Weights of a small GPT-style language model, trained from scratch on English Wikipedia: rotary positions.
Each number is 50 + 15 x the weight over its row's rms, rounded and kept within 0 to 99. Layers, rows and columns count from 0. The size before them is the row's rms in percent of the matrix's.

# layer 3 MLP up, 704x256, rms 0.179, rows 400-410, columns 0-127
090:63 66 47 53 69 39 40 51 55 52 46 81 32 28 59 46 44 54 43 19 64 63 40 22 39 64 43 63 49 36 58 66 47 62 25 30 47 54 58 76 30 56 39 48 43 61 33 62 67 55 45 69 66 39 49 49 85 74 68 67 76 66 58 35 33 60 57 42 26 33 63 22 09 66 67 56 67 35 48 42 48 25 35 59 70 56 71 53 52 46 73 21 33 51 40 57 27 55 63 54 69 46 57 48 61 59 82 63 39 66 35 31 35 48 63 76 54 48 34 52 70 39 39 54 31 83 56 79
100:37 61 56 57 47 30 58 52 55 42 74 75 32 51 58 75 51 65 43 37 27 57 41 62 44 46 47 37 52 43 70 61 51 70 51 57 37 59 27 55 75 47 58 47 50 61 40 47 75 72 23 50 70 74 47 47 14 46 23 39 54 64 62 55 50 41 37 58 35 51 55 66 21 23 55 18 77 43 42 79 50 71 59 52 24 56 54 49 66 49 47 32 29 62 43 28 84 51 52 71 41 64 48 71 56 50 37 28 29 45 31 78 39 24 46 52 52 76 68 22 52 19 52 81 53 63 55 31
096:48 69 29 54 35 64 82 58 61 70 61 53 39 66 52 40 74 58 63 36 52 57 39 55 61 43 38 43 49 44 64 55 50 31 45 55 55 76 62 57 53 30 48 53 62 36 53 78 62 55 55 34 33 47 65 31 52 66 58 12 37 67 49 33 58 36 64 45 65 43 36 49 49 15 53 50 36 35 71 25 50 29 30 49 36 25 56 39 57 71 59 44 55 52 38 32 49 34 73 82 34 26 44 61 37 17 35 35 59 54 61 52 24 50 74 65 26 40 73 83 56 67 54 71 48 47 90 64
097:63 27 60 48 45 52 55 54 79 70 47 57 58 47 66 49 56 25 54 72 42 35 40 68 72 57 64 39 20 49 47 18 52 75 58 27 58 35 71 51 30 51 48 67 40 40 61 10 51 56 57 32 20 54 58 47 35 75 43 29 63 55 60 67 36 40 45 75 57 46 60 72 55 54 42 44 79 27 39 41 41 77 47 59 64 25 48 57 58 31 57 63 47 50 45 31 38 40 31 65 44 48 48 70 38 66 23 65 49 58 28 70 36 49 49 37 51 77 30 48 45 48 93 71 64 55 62 69
097:46 55 68 56 48 39 35 51 40 44 51 71 10 40 62 60 66 43 67 33 68 69 17 43 45 29 66 47 46 37 43 47 77 64 72 44 51 50 34 51 23 53 64 62 35 46 49 47 33 55 46 57 43 52 52 77 51 92 63 48 14 72 49 36 53 48 24 51 70 56 41 48 45 40 63 44 99 78 72 64 66 93 50 63 33 57 37 30 41 21 41 09 46 44 67 59 57 69 23 53 41 67 33 34 42 62 44 74 43 49 65 39 69 53 42 54 31 70 37 38 51 59 43 60 45 37 43 46
103:46 63 60 55 55 70 52 61 54 42 58 53 41 68 54 44 79 65 48 62 43 51 42 59 46 77 48 37 86 41 45 65 46 49 46 75 35 60 72 92 54 51 49 51 43 22 63 32 56 60 77 60 52 43 75 54 52 66 31 56 68 32 52 28 30 44 59 44 66 51 42 49 21 49 20 47 56 44 60 51 21 64 30 39 54 40 19 56 43 33 64 24 63 70 65 49 04 10 47 39 76 78 43 54 49 55 63 77 41 35 43 22 36 44 44 44 57 42 54 23 67 45 65 63 54 54 49 58
097:44 57 37 24 56 51 42 57 49 59 32 72 49 42 47 76 58 46 72 39 47 48 35 64 23 50 49 95 60 57 55 47 48 67 43 49 71 64 32 43 55 50 57 69 40 37 26 38 54 42 63 61 57 53 35 59 16 33 23 60 57 69 52 40 45 61 41 50 56 53 54 36 33 74 56 45 72 53 27 36 49 54 45 51 62 44 57 75 41 43 43 26 44 63 42 53 33 44 58 47 74 64 38 45 42 60 42 45 53 62 51 58 53 64 36 19 59 25 73 59 47 23 55 70 70 64 62 48
100:45 61 64 35 69 45 62 61 65 19 68 32 47 61 40 51 46 56 57 72 25 42 73 72 51 55 53 38 41 33 46 49 86 36 41 54 78 46 59 63 43 37 39 21 53 52 78 51 65 51 37 59 42 39 58 46 57 43 46 77 54 54 20 37 28 43 50 72 55 22 63 30 55 41 56 42 81 46 57 50 66 59 62 51 48 50 63 54 41 69 56 76 41 50 55 62 48 48 58 42 59 69 36 66 37 64 58 46 46 64 43 18 56 63 51 78 54 58 51 54 44 36 57 57 63 48 49 34
096:43 75 58 53 59 30 57 48 33 74 47 39 73 60 80 44 55 39 40 51 43 60 68 69 18 45 54 26 50 50 50 42 63 45 56 57 46 67 42 42 59 52 71 53 52 52 33 40 41 39 57 45 61 49 57 63 58 37 67 72 67 30 42 66 29 55 56 51 42 35 27 36 34 53 48 56 42 34 26 66 69 32 41 51 36 57 51 43 47 66 70 54 35 31 43 50 49 53 52 83 34 42 43 57 57 34 22 98 44 40 38 55 56 84 58 55 29 39 09 62 48 63 20 54 36 46 43 52
094:42 69 67 59 40 61 41 61 67 41 75 43 30 13 65 33 52 38 33 66 67 45 55 64 52 46 55 53 69 34 53 47 57 60 22 79 27 37 45 50 36 50 59 59 33 73 68 67 31 56 36 62 67 55 38 35 48 63 74 42 34 49 46 39 47 51 37 59 47 78 39 62 67 55 65 51 40 61 67 45 53 42 52 61 44 45 40 50 54 43 56 54 64 24 30 19 34 51 60 56 73 64 54 40 32 64 71 49 59 60 80 51 45 34 83 42 58 60 57 49 31 31 57 22 23 11 55 45
103:44 53 57 47 45 47 29 48 55 52 65 49 74 56 61 49 42 45 40 41 30 36 38 56 67 59 45 42 39 65 68 18 45 55 39 42 62 55 53 66 51 59 54 52 55 40 68 17 34 50 64 47 55 49 39 48 34 62 25 59 69 50 72 42 67 49 55 52 85 89 50 46 61 68 59 58 08 34 35 42 74 38 31 53 68 39 35 44 13 46 62 43 47 36 58 38 53 35 22 63 46 44 62 61 52 91 58 55 49 40 28 60 46 41 68 63 70 33 24 31 35 23 49 10 43 43 50 46